Part of a small language model's weights.
Size: 13 layers, width 224, 4 heads of 64, MLP 896 squared ReLU, vocabulary 8192, 22M parameters.
Each number is 128 + 32 x the weight over its row's rms, rounded and kept within 0 to 255. Layers, rows and columns count from 0. Numbers have three digits each. The size before them is the row's rms in percent of the matrix's.

# layer 3 MLP up, 896x224, rms 0.336, rows 359-421, columns 0-223
107:102103122150103150142154191153084127080101127186131163126153098145117129137160077077078169126110120140064124182145115135156095197071143109145060090139173090092110165095148079114152141187135055124154205096126138150141132111161141098154112109201098151166100110124118122126107149120141148139113149107088159171164120157127185148133120167127069091176137151072133174125147115214128119121119136087145149118113136130105157132091120113161179105104104120076088107133137119100099124098170122158140124076121142109108108155091159128206159122184126130092119162082128121119114117105045136134080108116107201133185111171148132127154070055126067128170164098187140117123146160070105115063115
100:161155129179107104112137180158107106102114149170176139123096123166145120126102142068101097090114080100131150091131164136149168082094157117107110079142154205212099112146149124191164121115152103137130116122124167122125156107165122147089156131072100129137128134089159134133108081139124195117119121134107129173122088115108172065148135094081130169117134097123146128129120052104153149110123131077090104102099151165077106072130135135090139086083115184126106181145165103134133109163085075152113082110124151149110133156123205167113139100113113204120107077111098182135122134102093210129164059106161133078144151152062154134163099136132170096071080199203088088141134146172164098164108
096:122090157144037157148121118166130116149102175157125099146118075138131081163106159162102136134150123155149189151113135139133128061068159178123105140160152106085134131153144148149147141131139130178130095154119146122094102062158152151071066082097064113114114142168119140144115081133144113138109172196186069078099135188086105094224151124114143100095145097101118101158087125178091106100110160106088146170115089079101095109081125114133079071136071120116105098126106112127144157124069091100098069073106058172099152065193108092083154097094125118102122158172101122132130179115154161081162095119138133167131155147139192095167140106120130124145052148148121144103128130143139145149128
104:137080056111146126146159083172149075112054098110095130109100150158107148128164110078133115155131168105116135079141108102140136064100174096156141102153100127133093179087112110174157117112080131157068165131083145169105149162179128065076143173118194119121077096198187115201122127146101199211122092136125064146130167153130182113171113128139094198103144147119114091161101210139097106142082081130107158114169141143155111137150137148157190049106105118062135096138146168117094099154140120150108155075132106120171085125118094136154149133130093150138142116144083106117127176108155141126102158128122147134101147100174147092161128146128083130143132164113123083133126144047166131135110
106:164146142124118115132155126157109108107100147188087138096123059199098111089161168171195100094142129177119153111157148144162134170115101095121087136144095116170120157110169048129175086121154153067112128125104147124142137108146142182165084139146090159146114104113086080062122139114070181107155179184167136168097107125081081197155129134151176146101191117113095069133148109159127152111168134084145125122107154113085190155085131072148176124089150144140128065135106121180055116121108144080145154132113145125115124167106085089116162117128066139119108092148165112109080127103106090154115188097146145109121067099101130115150125087101198134102108114048121181186140134137144159116091
100:136119150091164145169142114131150168136095090139139108179142127138125125166149107138105136123130102130139174076168137156120139153159122136194146132150107109069072143124176175117132139106076125112200169117111056108197133177097125120162086116138102156148114123121088160137133180093048143174128152158145137155132138145075076129158076115151111108150136151140119085117161091174148134085140080130131075149086113156147087131158138138180128106139173117161064229167128131127057157098096184115165130136060124144139122169149130139145187135104156124123115088099085137197160138093134155143149134087074127121163098187114144078148192062146175115106069159156072109080149092092097074117141
105:120120181164070123169105108131118096088159138137114088150086094130145163055171105108158158132142098171111124119146181140160114106156125108135125094163130118096133141116149121124101106170148097107142145119112120088074068135144090129161177131132132067144106162084110100155147127176089095095204161134110181180127157135118086150111172164168158106103109147113117159154160198113086111050133136103127130200140161150129161108077127173136166090113208098099070087194167098127137124108149095136171148162116139109152123140133128119097099109072169111057111212157106097075147170139121048145211142136139157190167147157137165144164160156108140128116124093138140140100158099154068159080155
116:151119056136095074093084169111107095132088091137127158124188119066131113140134103151111153087152140114094106133108186067238135147120131128129106052087117087133143076154094190139129126102146096120119131098136114149161068148020051159141107149150116142143148167096140078131087136108139112098133085121109115164144092120146125144143124204053092105121116109160166145157106159084118203163140157165148115051131163169148139159089086160160098147120178145154100184105166150117132081137090168124113153125196116132171096108157137107155135159121126136162156176117140093137145165088126151141149085178174129102139162157149137125132111104194120072147145163096133144130137137093095124166151
101:110109161128120114086100112176128119115089076165135090153135115146174168120107081121172095162123129136095127168120077156121161184136134175133156085151122171101160109105127174113122061103133158142140120086170099132130170119149115154113121162149071046083102156161119069128091099120062109136074124097135154114125137149187084096099075155080099088120103119161138145115162154159094086057117155107144188141112155068100105124113086142127139147146127136171162128138156186121090113079145100149146127165102147147147202135127096041129107101052153129095121125114174170158169116150158091086079116129154110136123130099132187153080103082109102143162177220092126176094162176162115151103078
092:112167177146111100142111109118157116100147150125188072082159142136096145135131178126073144123113056143113195046088133144116116139089153115115137154103099093122123100090104126085205096132130136126132114160104121084067161193155064176082121113183119134140094045107149131167133109141057113140150152098110140076107095118182113135119129124082195122208127085086171176147128133054153088093161163146130134100122104127083170118102109095036130119141122147133103121098119139101073101117131105059133160136151129109087107047101119183144150121103153159107151163153111077158113048093116104138166174114155121103114121159140154084177105120178106142152123136100102115140102131106117125135101
092:117105097151061098189101088145126110040144141133080119109194115157132195175175103117158129112082203121113151098077144108146164122148159103148129119141143120148134128140103190121116153188138205113107112109163120156121144146106126054145102162099097083136130131140121126155081144110182090095144168096154073171179111094163131163053155122170188092141164144120122144124122186107120108141063165143138131139105155133140134095149138084156127102178177102108156133121095053176111084118114122111117125135075096131136096152121129143101179157147058101068122139094103108085125158169144134113144066160127145147186137128168101083124142071049126133087113159135143147146139113084131169091057
095:161069140135104134111104132160128134058163119105142100112130158186182108120168100127136068127042118137136170138159097115094100113116135094149107091202172097159126107110113143109163084091179125167085164134160140219139175150133130187163131154130142166192144137147087171148118133068068174087164118148095114194148074123156149133170114127153108119184134103100103101156142108174047106147184097105071146116070159198142141147136160157048110122160165179108128142145148117123094134111107125171152157115130165171125113116112133120155103091107141156149118156057198122104133124087095105108148098100194139127152135127128062119081116148108126128141172107152127093168156134116170118074111
092:112098126173104120118193127183162205163090151114131103121107156197149119088104099079137110172118122190090120114165133151069061144116126144092164112099063147148128143144103068165166076166121090104170103192136074131060127135168147105135116140088139122167102102212143105171075110181108155104143092137108095098094108164165164112155180121094145138151130144166173091170078111130133132104132145118196090106086108116064155158146127125193181127121118132124159125106160120140094133168172106143134130037113131139111038107113176161186129075133136115116133138100120142138080138151130172125096136114081102195126121165134084159146116134082126102120109164126079143114119180125132147114108
094:158107138120127162104102176084089125133134109157132128217142131126156103114150114144123158095122188132108172155124127152138086143096116158094152129141110102131134124146172120124114166123087089112102097109068160121158160192091180098154078205095153066201108163097100100110132197139154135131124104176146088107189140144152128138153115146108136144132115132166120163124141089093136171139116125115158106117174073073083104079134157197141134145098136158109120158070119189119159136086110201129132177122191067142091100176160154123172161180099168149115179180112149084138139132074170083175174155076140105127172080168185096137184097107129099168127072135132132123128072144160084116127156
100:100117143154124113127111128156178124043129099139173197127092101131175132113140115068125193091119116114118102080072165150173127084117059161141100207114138136153148104149145099177158149147174140126144075152107112124101168102083090129110142131149097087104132128115081147129097115156156149117100160094137188137175117108137122126074207191115121174147150114124133130159151072150157140159059135130129058107095128128097153149152099149130126108155125098093101119127152164108068094072101138125146085181141102098130135147132068138153144140096153212098085148158146115092119137142102108135141158107145164072101068093124053104076133164140196167129133175075104191141174151155181159094127
102:083132108177137163138132122147126101147136163137114166161159105100133155096066052171086130137205151079108142188089113123081124075102073178146154049198113145076064134075103142142138127123120141125164123157134118161089067152155121115116133109140154163102081181124113069146121094136170157096120179109134156138121118165087107131090160070154118142109152190088098100156117051149115147105165161138146152116122136107116176050165116129112109154164163172110135122067106125135103141099166143161097088113137134105119143129188085104133036099116070128126129119136149091141086094086105120138161070112124131096093158130129103109135111128134090051150063112133108178134152164120138137068184
100:139168133101142121088126159117155172108144154120161093094152132119143119164070141140165109110089132110029136108094077156153115169133095088159154150085128039155126128183157078158115107110142133113075112144127124142096108130106147134101203107153115134118140143173128153097112146141121083096168134146161137061063051127138171154085175159127144120124056138211176143151132143154171145165073161159078123156180193118151154096095150099132170124172067090105132134172150070115085181101085072124086110196124134164126109078134157093159095138124133174131087094090098091135116119115159119149141095102139132082095123127133161081193115186119107162086145153144128118128163160129090138125082
109:067097160143164154104111114136123060127079130061123172143150140107100189128158145159115130145104134125117181130084130130147127169073082089128083127126165118162154148230124136124156079135113086066176128095074162143077140214141166104103152115080128105131177130130104116085076105171084120131122094124095083113180120149203165112141162137116194089113131126095119139130125057080108098134148111165137179149093132107153120139183109101108162129142097124086172088103069076103143125074109140168099101082151147136140132142132055132111138163124122131101088091077163068104135092132105133173140134155148091105144146169103146144169112091141142102194150083117163068158137111122159077131177
104:113081170114180126175126121150149112127162115165108131158111135166187080075093157157093134127147137116153141136063106142146101150137148186153093121097153104113108066082134154082159117135127072128174130179089064139134133104076172163173161077163098175109134127100145107187122175143163139070052070148154121088078132126133109135098149191100101150123077157127077105158188102110145135086178165165123096117178135119073117148097153145115123157156094186132150131113139117156195098069103182138080133107157103145173144150119106066083067094143214090113120116058155183113124170104140130118117128159182147176139141128126132103125119148128133116136192103121158151095098130113183136115159
092:092162139132109171128129107177151186059179094117157081157106099112134144145131084184167094132168098130152099146120121156135154082075149149137129149106129181169170143089151145138129076086069118188102096106152161093125108076109128142132074131127090128116131127140161130137104108122092150099176075164137079153115135120133144110075155132070128103105174127119135137159127130125135116108106172152135119110076162192140150131126115111146070125056099163168153163147126026083145158122149158180106164172180129229175124174118065054080106138129116117076092142139161196081067076147155113121110119142120117130124097150081133090176151112166143120172103122137098105115124110140132178200124
087:103124158131099109160123161164165105150165111120113164094108114107143144162130169122183196084140117094118150152178094105128130128118151075135101119126162109142080123140141081206153112136092102144124114124167097118102110160169155136168169068163114104083171093092120123153143092129141206182145099109084121172151071154164087171120100102084111127095065154155108074143191126106121109133156131113103093099105092107107159089115170122162110183133133176144086081152082106079117139143091103090127135128106151150158063126106119174145132150063079157177121134112119151157127084063108122129190156084114129148115151184081149135095050187144155193156136135113101077103078097056165095156173
102:118115114097127101185122123117075134143141096139121144166149083184199093133154127190098095136191167141161094091120122129159201160176155119158121112140103113073133053113127160150135167148140139062099132094101123112195145096073157151132162093218067125115114115156095099111170116086116119089120119138136167113152083118090091140139122128101144105130136159140153097149142150083169110111194112147085128090150096144148133107155146091158106168103102136128137076080096107181118110079155086124083160120093099166135157172081159159102115134099129092182129123136148153097118128099102107071138131066100111119135123165158133132133066139153142117167124155064166196219031076113114156151133
113:094108129144127148104130167110121158142124080078149123129132094108137150141144166150112100110139120104218139157154094139122137172182138039160113096201140139135181071096131175121117144130128106135103173179071104156158087127183076073115117089115133086142158130198098129139184135135117136128120082116167145118157131094069086141090138153123127178158180169136133074114112151162139118094120101046089089082100176126104190078128116113088123140124161129128152130081149135143094119112108088115124106174146157109141108092078124070100089129029172106156109102146163129154167116110106144112159177066126105216126160100117142156144135122095167168140108115120152103151098126146216166079157
098:192160148117136162168136125126150071127153083128054141093061111155113125170078101115102150126133138115190137143094097113128084105113135111128125179128188139142143111113139076146083121157088168147149133112187103105126147121085167125103125167130145103161107056117091162088126084171115124112101103161133134241096090200141089112138138166127085107123105139138120157158161132162143141200156153121157203131127134155113095139185125150137089103137009115106113109162137153161141159069096104104151134114137130096124150096151199140108178133125134140097152141171111142115146145152126136109133139182114142114143124173164096188178137134205105116145203166105040157153141106089131157087133
104:070135158115137123144171147142167057167119122109116124109115141128108153118076057110117121107208152098109127103088123142167150119111157131161061129171140135133085135081119108141146150106116095091053141141132136115107145082119134078072157111099130219075146092072152099121149140135090100119127128153153170108078156112126125138078109154162149132130155136150119099149123203148113180155132129140120150165083089143100173134099181173102152090147143105155080154139180141190150155098183152142126147097158116148123165099145207130229169130128143140191117137200168068131087159158129141088148090146128150163160192121186101121126161194076139166133098146153139070111165121118150103158155
090:154112092139119125172083185119135168092136130086140118102136141164104141122169123131167150156083149167086070154147132104060101131124148107182114109107121150074149135095058123140163174143097108068117090133158156105107192096178117148123140135115074105120147166095115171137127144165156168208186151086148194108181087113148112144107119088089118140098162054132167147153131076093070138140140112117088180174128139161113168173183112127132103123119126092179129097139032168112150106110140123113093142145094109088176137136138146131162091132175179113101098135107082171081123126126081159166167079048065117114110091081112164149150185146163151112159161086125164141109137128110085113095150
115:149103154100172127107229056080140096167094176119101126137131099139158066082140136176121112104146087165152084163115078113087130123087142105142120162168163110208110084175150186127181174137183140071128119145111090102130114059181194141163129095133205067126105104121093133133163137118126144137132123174118131189070128159120157109110106139114100167109077133101149104148147108149108147126159105125138137162102140134084087159163109197204138130123169095131174135156113124124098130144114152117147081116106107138068144123147188133177133172126129135120105118121133150139035117109099143113160172141130134107102093106107162117115189105082089084150087105095158146127088102132047142082126
102:092112142109086123130118117118109127116175127134094119131084145133150073116120130136128110140151088151057161133170123158161094097122129055149103092101116132056166163150089095133135150102155134166109119104072133115113135073158148175098143120114126075083093112134133122125106103143133105074129107152060146144176074100095126086150137179049131191140104157160083109141145089145103147074125101082130167168079137190103139155140100131121096123097037068126121083107111106160078148111148118154174094126106119084032160094126080111125186160173184128111092102148096163191080125097190175162125127111089080138135102091150143128130112100108135141119081163104157157176114117137040159163147
101:136102083120195100134171186166143099095143109083136120140118100128148181097053124090111198139163082097130154128158093132145147167166113130137112124164104113169133075105143133088119163132160188119125180141120147187082199097106061136123094088137084140180138171101091087126146164131112146133116123104154129142135129121071132057175170164100087110161147148154136140149078136129199115130132102129118095088122193102107107126122071142097080199128159165118151085157162193188154048102131149112138150136064121085110144099141134121091162186181101132150158120155081124138117099112106140121099062212080113130092107115110178116139131154149189126101123130117110089089099152170137152147126
102:112120157133147167098104143158134159153114138180109154118179113183103133091118090095101165163196170090165137160122087109125098113137149173136077117125102089103130128132160134143148107090175132140136124092068083071159126151095077098121128128085110136086058107214120094113170140114149137158083148117180161143123120156134126134167082081137146121119160186060180158110149090126147144116176152197149097099128145129181164105146121134170139105140082203085151134043061187146128068124150153174165125110129086141144079123157055125103147153140103167102173168065128114129110113099137150127104120080118157146080166101119124128162128068126085086082103130082176109177083123159156142113106
108:087134160088214128114122091149149184091098100119149171136172218149127146076149160128141161149157146122145137149080100146155104145170178038171103157107135118126152120109199136137125135087149094110115148113082124135115161148120162103141123167117088153156156122159111129165121121151161112212135149144132114130121073117124114086148099048154070098140111092136120135113219086171138144121160116155077110109104128113179197091158102080071122196088084205114134132141137148122143074110096103139098125097137165142205127130138136147083121070115124111124138138129090149106118069115128111116174133116117168202119131081124137110141118158153114081112101085128163173104105122118047154134068
105:132129094100167185047112160113120114123090064150147119132161097117081192191131086174144156091108148119134156139144143110094181117125126131084119129085129099146129131121123105169138120179149071076130131126101146164167164089145145175097077153058212131132132128155196170149073166110144112146143174108155147060152130166041130123073166133063170074121130095117151104100133113108092091149123185161174092091131156138114139092097135193102110126135126120173178117169132146085193135133120135111129132198100146153143146149135142179099126157087095160118047080093128133122167163156108144126117128130141116129126140183171159133117133149166146184109149162118119165135070182112172155176135
110:155139111125115118087157141097157131107141085124122132086127096112088094177123105105148132129160159084117161075087116091145140143163136107136057094113101169163135206140117107099121168143117107142117119140125046120153145124110121098137130115096121113127085090118096126132070127150081073087089130148098116153123086184101075181168132104115112150108081127144150137145108086087110102069157133084127134121128118143094073134174142142078069120089147157126161163111159179095174126109113215133173122138133158041054123127177209159065148124173195095173140116145131177118128104139121142119140180187152076133140059095066113132143088159129146154124175093110147168152172171133165078181139
115:094161081153087064156063106091145088135103106102140118109171092118160132084128079080117168129181100092156118137101133150102157149130094143101100145129058145159114193123115116136096142156111153129107235070122143129072078053164190123071154128135170100142119143163171138139124130101123155146103105150126107148138071108155131159112114116156111176115141236166136129103132201166194178113127133106143122157112171147161108118160096120150102149140087176122126125135119159212137139128130134097216141144160117160174202098160153099126084139073126165136111140125139143105121125108168097097146127140148183165167194134122113152085151164120176162141114113117157162138118083186139121153112
102:112178160127189130104152097139155112133097091146139105130156095099122123219128142081090143126131047105194110160149112092126096173096170127099159096108105137081095125160139106080114048125181181131120145138146081126096090120154099125147129081128170161105086125138129132106045166157113144195092163115081094180103105151114081130081091119137143161110121061094147148126072105129107134137140179100167159092149144124125175139118153085142090118131166144116185132138150149099123124061158158120126131126113175158131177188095119081148134182126233086147082160122139123074098086157162125135091176110168108140120182153112158149119200132126115135146192128089114116115138164146085163167123
104:110087124124077120147117161116110118106121153116155172125109124121133115119156091202088070103123159135165141090167176099181138123159072145172151143034107097111128130077132094080156144157104108123058122134149114125137121114099181165103110121139133060117093119149106099131166172086115068124156137025192097140151088153127129145146154126109152207143139127134065098127142098123073149131109092170171121086162106138121147141105087119135150137156140130083174151099123156111205155134113143108179093118091116118099125143000133108137148116115077103166074125105123123144177116099138106182225144107148107154106101137122131155159108109114155162110149180160078139147088126145111149179180
105:160133147161092144142152121159102151074145124192126137131126092119179174094079137139080120152148134124148152132164048105116096150144084079105133148158118146100125145043130117057086144128122104050168112077169089142086128149160093101109103151139080172146126214167188057135092153150132129109146113124127135124142168103122121145082138124137131178083104129105125091192134090051145116101161149219143112092133136150101102129151114127156090060114163148120076148157149136133153111117099154145200092129106139118162088136139042067113202108118111137131146168127166107155110169179118112174118147147090118122167110103130227106122108134115113160126114109160187124089132087135129108115105
107:111113120117109150118130116163146093131086164143134110187124121141125155178121129097099128108120122161076152105085094196148116167135091144143169149173188150223045130125152106142100105090096167176104112166105121078135138153079095091118155138108064179109134120087124079175088165131158112194123112127141194114166097139165111115104149116148111067174127123080161091118114065150143134137108072082151149044063132131099092116128135131147161128105171092104176102136146182145084186107127128066176121107113162125120104137143147056182135099094076105116132118171094135126171165133132156180164132068121143116150179146120154085135113094111095114066125100130074098116159107160093183142142
089:151147137119120106142154096163145135129141140131104129108057149143180125126189120125154156130162215121084126095108157140143117150104146118131108105113088148138165105134108124180158183174101163141132128101157186114127168076184140152078140026184164147110129078136112116182113102142136160100107115137083140137115081119150174192158102081149117114172130124163107097096136104117133176052156134130126140145074172124163038164194129140136168112113124204119105130122129121139100162054148080108183107124085196115120096175077099152179208204111103115101097155108107105118160128110143126131150111140148103155121144120208123177147141133166147164090145106103159128124127149086181096105091
107:170077100158172117132135123081121033129111163128177183086152132124132173088157181120074097055082109162085160124116052108105126145129128164104139128118180069135109105149068146103111103124140165077119084152128123097122126109129132119154161149162148048054122206104130117180102138111070128112105116154155059123072120119142183101087157113075166112114134098181090164170110116122130096121146150132101150094136077108103106169170141107151179161118102136192140141118112121134128136167118136175108073150150150061144101120141126130129147143128117121119135183102133109180188181115125133095093188114118146136100137188151098141125179177065107076158139143122125102122141142111087162078082
099:126093122070163147148137171116128081150035152168130101081133090076129128196143090124138120103101121135136109131118158121180117105090199134144121069130162108134110136116087137080077092137086150094089158146112163145160140144153060120113116181167124151083063120116116140038141092131078129120084139108104099155106147140126118119134030166096125125132144091125213114125125077089109165145104136123136142132159121109117106129071101166088131153146148123136118112098125124151126117124107141114175153153176090137050051115076143141159119178066123131152047142119094118153121130182138114119151161149170113088198082093147118137078111135117191072140144099155092102152152096116177082170166
110:162133122115160096136097137142143150117145106160081104164202035128157117152171142094099125124129137147161138105104140116060170163079160129139165103124074092099083172077179062088127087115143124134124123086138099101134144143171187164106091111156111124114164163106128165122118101173132062112133074174085129112171093128154109147140123121125109143193115154141086130113184101077165184106173105143107168102154115170166142144116141170166168165171148115166090162121131169156092096147174172070166121118137098189110135136183149178122096156155096106085201092143147118159128128142134116180155122133090104112123144099148135095121128081197174087110140108051093153128146110164135212087162
097:145099116141129175092128110110139105135133058118107139065111115149130132151153119145168126154187104134158156109133166123141154116050142130122143078071089083143037131082153197177102103119074202106155154148158151138139124100157136157072092149135175151140170163110128090125152154119101123150176112121155202140158131079101172131086163130171119061151121144123125141155096064160167093138107117146101121162084124093085091125128164150130096141119114132087092134099090091143094102146064090145133063121143137045085165096130161164137134170107176116141177135157088149156100125179148166119103154176183168173120171096100033124149155132098110097107127153146088169163176120137149117087104
102:114104081172123132120109147161147146114155079155098098137160083114120125120140138085171161100146195157117175154123088123142130079116108148197146201175145122112110124170119149120126148146102151168129129108070174111089124176122136091075080075117123173084102115106188078177142121141117075124149113082131102103173129121083117149155084122136135134071101080187086120152136089104145157110088072123157125123105145126073183141159108159056106141176205133180127177143193170159108162095097175149154119131107100141102092138103080133135113128082154140146136101097130120081152055123106149107181163168068095151163166163143149092086106123121062188046138102113140123165147141129111171139148
110:108079091167130144180124150070118000101102121179183122140159081091154154083199081101108115144125159147109177136105172114133124117166169095175108100127069150159097125156170074103165121123129129137192128111156154088109058159127155117126110164111181102226148088140078172103153164101093139120118127219122097126129102153129120132140163122168102131171082205152103103155073126126104117114045133130121098083151128139191134114154151108136136128185096107138156182124107135119089102134115089126109206140109130121189076154073112168132128175082107113134132138121143108140139120159078138131155071118127121080116117117124111162103133165155115131089140103122110121135127138163148097131151
107:187140119102096131118126107080161133114152126118091069146127077111080142165138029149138124094085102153118131125153156182055152178092075098098091115105123126163118147123131152161134138112135138083103130090150065157121110116126117102119188125132089117089143117086132145137090075132106202173119140116095135105203115105139162127123134165168067129153137122196137147178036111122120102119131153148145100134116178160137118049088125099126158112184128098122134084119152147116066100102165108200099142206107096116160158107104109109122178106130109166095060134134158134119180128108181098088096193153097155192121154117076148137121148145132103109101173079184147105141095097104108162166148
097:082129142142135160122102109098182120104129210094132164128130119112174060113103107124171117078135157103143090120064073174144098093158116229107046117130106111122159105151152085131166202051175178100163100072064161125108156159117161118150129112135153126137140124122115108136104151078120112114150160149147098127155084126128118124135148159154141166172137087126130136142074108107120076124180157150117142175073126184124112150182079107153121161164141074152078179145125134075132164137197136123163086101149100114086105122135049149124154087160136114160115143081117163116138102155145093183123131121128107118167125201094131147097171145154114117132119126146082106227153122125105181158154
088:166156141198121111149118200086095125141065106101151142119086108124048142140101143148137117070144096120102109109148142129051151075143125105156144140074070150144091117069136146143155132115055160187084206110146175112169128123115107090154109072083119096140162142105122162161101062096091146107146080104142156130139093136112084084106110131164118129119145098130109103164069141119119116136162119114068097125153139174145164204160150165104094133050065077119158132113106127133101108161147133107115094126156198144176112148127166213113103074097096132120092131153099163166140162142136165140132149159149116105158104145013106124095169128090151085126078131122159128107150126126144115137138
097:160077111128119145145166215152116107144109093161121110117137067156154116113129145126132129189150081153146127081154077172089098076147146089093071128139118173182150070171089137122177086128092112207034155094135121080131124130149132140184122094134141077188099090126183127139129102124085127156070133123139115141155115095141088165130129133108091166078155114162104152125161065069134194114144097138166101196129128097110153142146137138156107132126092149122154129084137132100150179114114102169150151114102056139124131043129156096066127161141134160101078127098098110078124077148114111131135086115118154103136164064110139045139138182164178124064108110114120136115130142135146132134192
095:117154109124095112114122148137113104107149137134102123150110045106117087128090103098135095145174125130059144120130124146147081108069140181070178157110087149172094137159091089110096133130153138119138087091045148139136109137234088129114125099205174130096141103078127145120129175106121148145115142121051161113130133091119159123127071126119087182054108082094177118149138152105097094149147097196138135066127147111134083197164119165143155161143147180115141101121128161083110116093168128130067139082120157121124104103123073149146172130112150109076113157124131069085163167163163126132103100141120153100166169111174170129117134131119172106108039193150085097150148101136060127170125
104:106181121178138100151153119145134117068159164145138139172146132190099141146129112137140113145084107112098162114130166118018135150140088098116121170125180131089117135101172121126125092103135071122128194151085154123141088099149110130123155172093118173156146095123125078188137125183096103091158133142110094092139085173166160128086128134126117145148104141103157187157156109195120111130116132166116138142149076147087125173107160120148118145164159133124153145140067145091105124197117153063177102152156112086106177154112179085116157118128148093168118202121100114187075145112119088106170246090085105084105153148148128123065162101173088133129105104123093068200094118151124080116137
103:106056144153079146090132126110118109059121138131060103100094164182159132118122099127129071144122082108154119174121162103119122089107122124101178066075126124146074128119182085162120120115163170149118201194168215115139146092160044106119085139163075155165140118111172109142154124112105103111147172114052149129135116158128084131126156145126157121141133153170150100156112161118092137131161172162121174081115112135142079115157143122095146090108104113110195155099156108122104144110096082096179105168097179126114103163101148146070138137115105141159202103135098132092067127100139147041140166132159066143128116126171151172175127092141128154154153114166181175187096175137138110127087
103:117114144149092103126099085127127145144128166147137144113118212119145165138142152171130066077159105052155100069144138087181105133085125164132143170127148150159088089172173111167045115126149169090153168137137118081106144131058094120091146077130129135158193106109157149113125115105069142155138157110163143103143100079157179147150150117172106150071112147055131106157149112117154149120113200130126074217122128106119120133152134150123134123086101048094132109090148166137142153111156160157169113177135157195120141167066133126115161089083121129149138141118126087066135125162105122150155161107125143155083158175166125080109125145104049186142074116130168120076081126142139058141103
102:148131138166152120127104188148132130103128152128126134143121099070083069123150156148135126082189109121140156148080109125140131120100110177062184142115174084110132160175113080120139107160109110158138089124104103108136087133178142122106107096162149127064072151105104180115096127151153136128160079085124113181060115148094139107171151080146184042180107123074100089148181162090149102182113154102186108148076118158124113076122118128169152145132128085095175175096147115135092101145185101115192068138149214150091152137085086180132129146084113152113111115121142099161131086124140124105140119103097067097091127132153100113183133120165067095071139155107128110114169094156170082057122
105:114127130118150122144158095175124137126112136080097109139158114094169083089147174134132146104123142128182142119104111029118123194154092140160085139160139169065050094107193123080121184135161129119176169136114137121137123091109102094109175174097172123127103125113125089142181157060131179178159143173112176119101092130090096170137135119081144148222121120149141134168147144132133106091078141142197121098095118165131088114149173155160098056142036135108195116080093105129121148107175139111110109110104112123155140109077110112148141129137045094128133139072138138110082190150102151109127150114091157155099113155153188190122142113159176115148119156131121147157080114073156146162108
105:068157127113066089097150101152075126122183077162085082084126211116103108157160151141141152118107069122064127099083083076104121147116099190170117155114088125113159160114119156096165106102164144113094142147170123137142136101149165119099108133172062095142106095152127146118157154161078161102136059219183161131141103165151148145128122154161111125118177118169092163177131089117080123154111156139084090121141135138097103112117113116162129108142106148163099151095165150126135141130060175115144171163109212141146125110141146077170136198139101062144112175100195094106118128104125102145115157108126121113080131186149150168151127136145110139118099127139135081046118120121215191115113
103:127131158154093144132119191130103163139149105071088113126103131106151115113096126115148167141127204135150135136129133123084224197104091114122133097113163142151178117096076145091146138160126111130142112171097126126113161150139102109091102112067127141078154133131176131160151121143130152089078049177151105138179119085094113151098171155151110166143114135084127095160164124144186149149138103127047131066133173099094115136139124202053172085090099064134160144008155089169176132153157127077156102137136138126089133109156102101156139102140151123122108088107170166140138146085125093108122150138114072173119157166069145110152161106104158119164171107085129077108073067129150090106134
104:108132156106089114137125170155168109136104111172119142106122186145187113102184135151116087171063081118114162097140106122165103121140150201110127076098123141169122179149094151078132106103098148128196104131121099119110171144130138107113098133053114132102096129087168140182088118143101097141164194115098183129148154090105095139154138130105070134072151142097149127137128076123098147126153135131179161100106179096152130117188148099153143086188131061162106163196169138102157085123111120128103127103111163140048123127159119103103138127152142237179133115130140102134147071129105134120182182149136135137075149199102106124149121105178139123171172174107082113174109122070153139048103
096:103129146156112143141107089181127126099130151105106138105112194168141133150163095111108137148086153156098136087153151118173123132127153170097159162136130103108165109146098141110089099156178180118074121099165075160126110122165109066087064162112101150108228132143121152082154168049205111136107121148096125088136102193168061097118155180139080106170090109138104137141168155141095146107161162104126130098117193136122135095107104190172115100135076158047075093178130104036116149137110117096145148161108156095157110149113144132127091125182156158113117131125083081133133107081169189149118111144106144209157068115127148119150134118125137128122071070103145166144088175143137122156105
096:143136134043155085132136105123201164086113151128136192113096104105131171125112127168114223109113118111149168119154144096171137157081086168102115155163127107122176109145145116071117148142145149075156092114180111147126149159170153129155146158077114072149106116078077161133080131096109089104132133104145121118094131116164088148043129095140169164162163115151083113181152151122162193152129164123131150129130203145096086108139181109214135091116138171157131171140125102132155132119143121099059072140103176177113146108145098145133141102084111117154159100172128099134122113146122078117062186168059174119163079107151079117203111178159119102137103165183143129125153132147123156095117
110:150155162161101181143136120129098113143129091165153106144104139153120122147097104172149152133131150118109142132077153166140108116165119161085081150103170133118171145110118104076159120169131132098091115147130183084105124094121098153139085078168113141088105107167190105087104156160176203098152118084101116143093143091123133130140148102052095169191080078136089133167153134143098156132113144088059157112116164156126127148096154103156116048096129159090082101136134140139083164127103150073129112149171115065144200152131128140157093136140089167161175136070106077119107156114148098202107190185144131130120161106091171105133112171183189177084116115168133159113184103193093161163066
081:148107144196185110138125164148150190119151123112122134140101170140071136096141143115125097160128189133071132109165147114142089136137116150089187084132143107171135140113110145112082124140098164115090151089096094162098111093087128117137137168077076080103117064200151132068075180098112143114141074128102108133171096110162157151112145109197099101061111105098130138064124157069132118138171139104140076181098100154115146133164093187096130105084173112134129209097131118136078125141116081102174147118104131154071048104131119110124135135105149124126148128140089172166141129147116118121152083177137162152129193141198156212170173139140135086129098183149148083151145133191073124120124
101:101227129165156083117118098082200146166142104171147110098099132131127102114114078136086166167115120113110127081084181100172124138122170154142153144088129086131110115115173171136141137119078110166161164056140094110093133159105135126122111149132148149114154103060119096139063136197124142124146136127086086134192138048185106058135104121153159100094087141108167164105092145144136158139102138111143121118125138125109132091136134093164152167121134147153108174128143145145179104152125154115157119145180152152088133138205117111123177204139150127156164132126117139143155219146085035155131108085142157113069141144118138134154133120139216158099136201135119118121150137153102182043109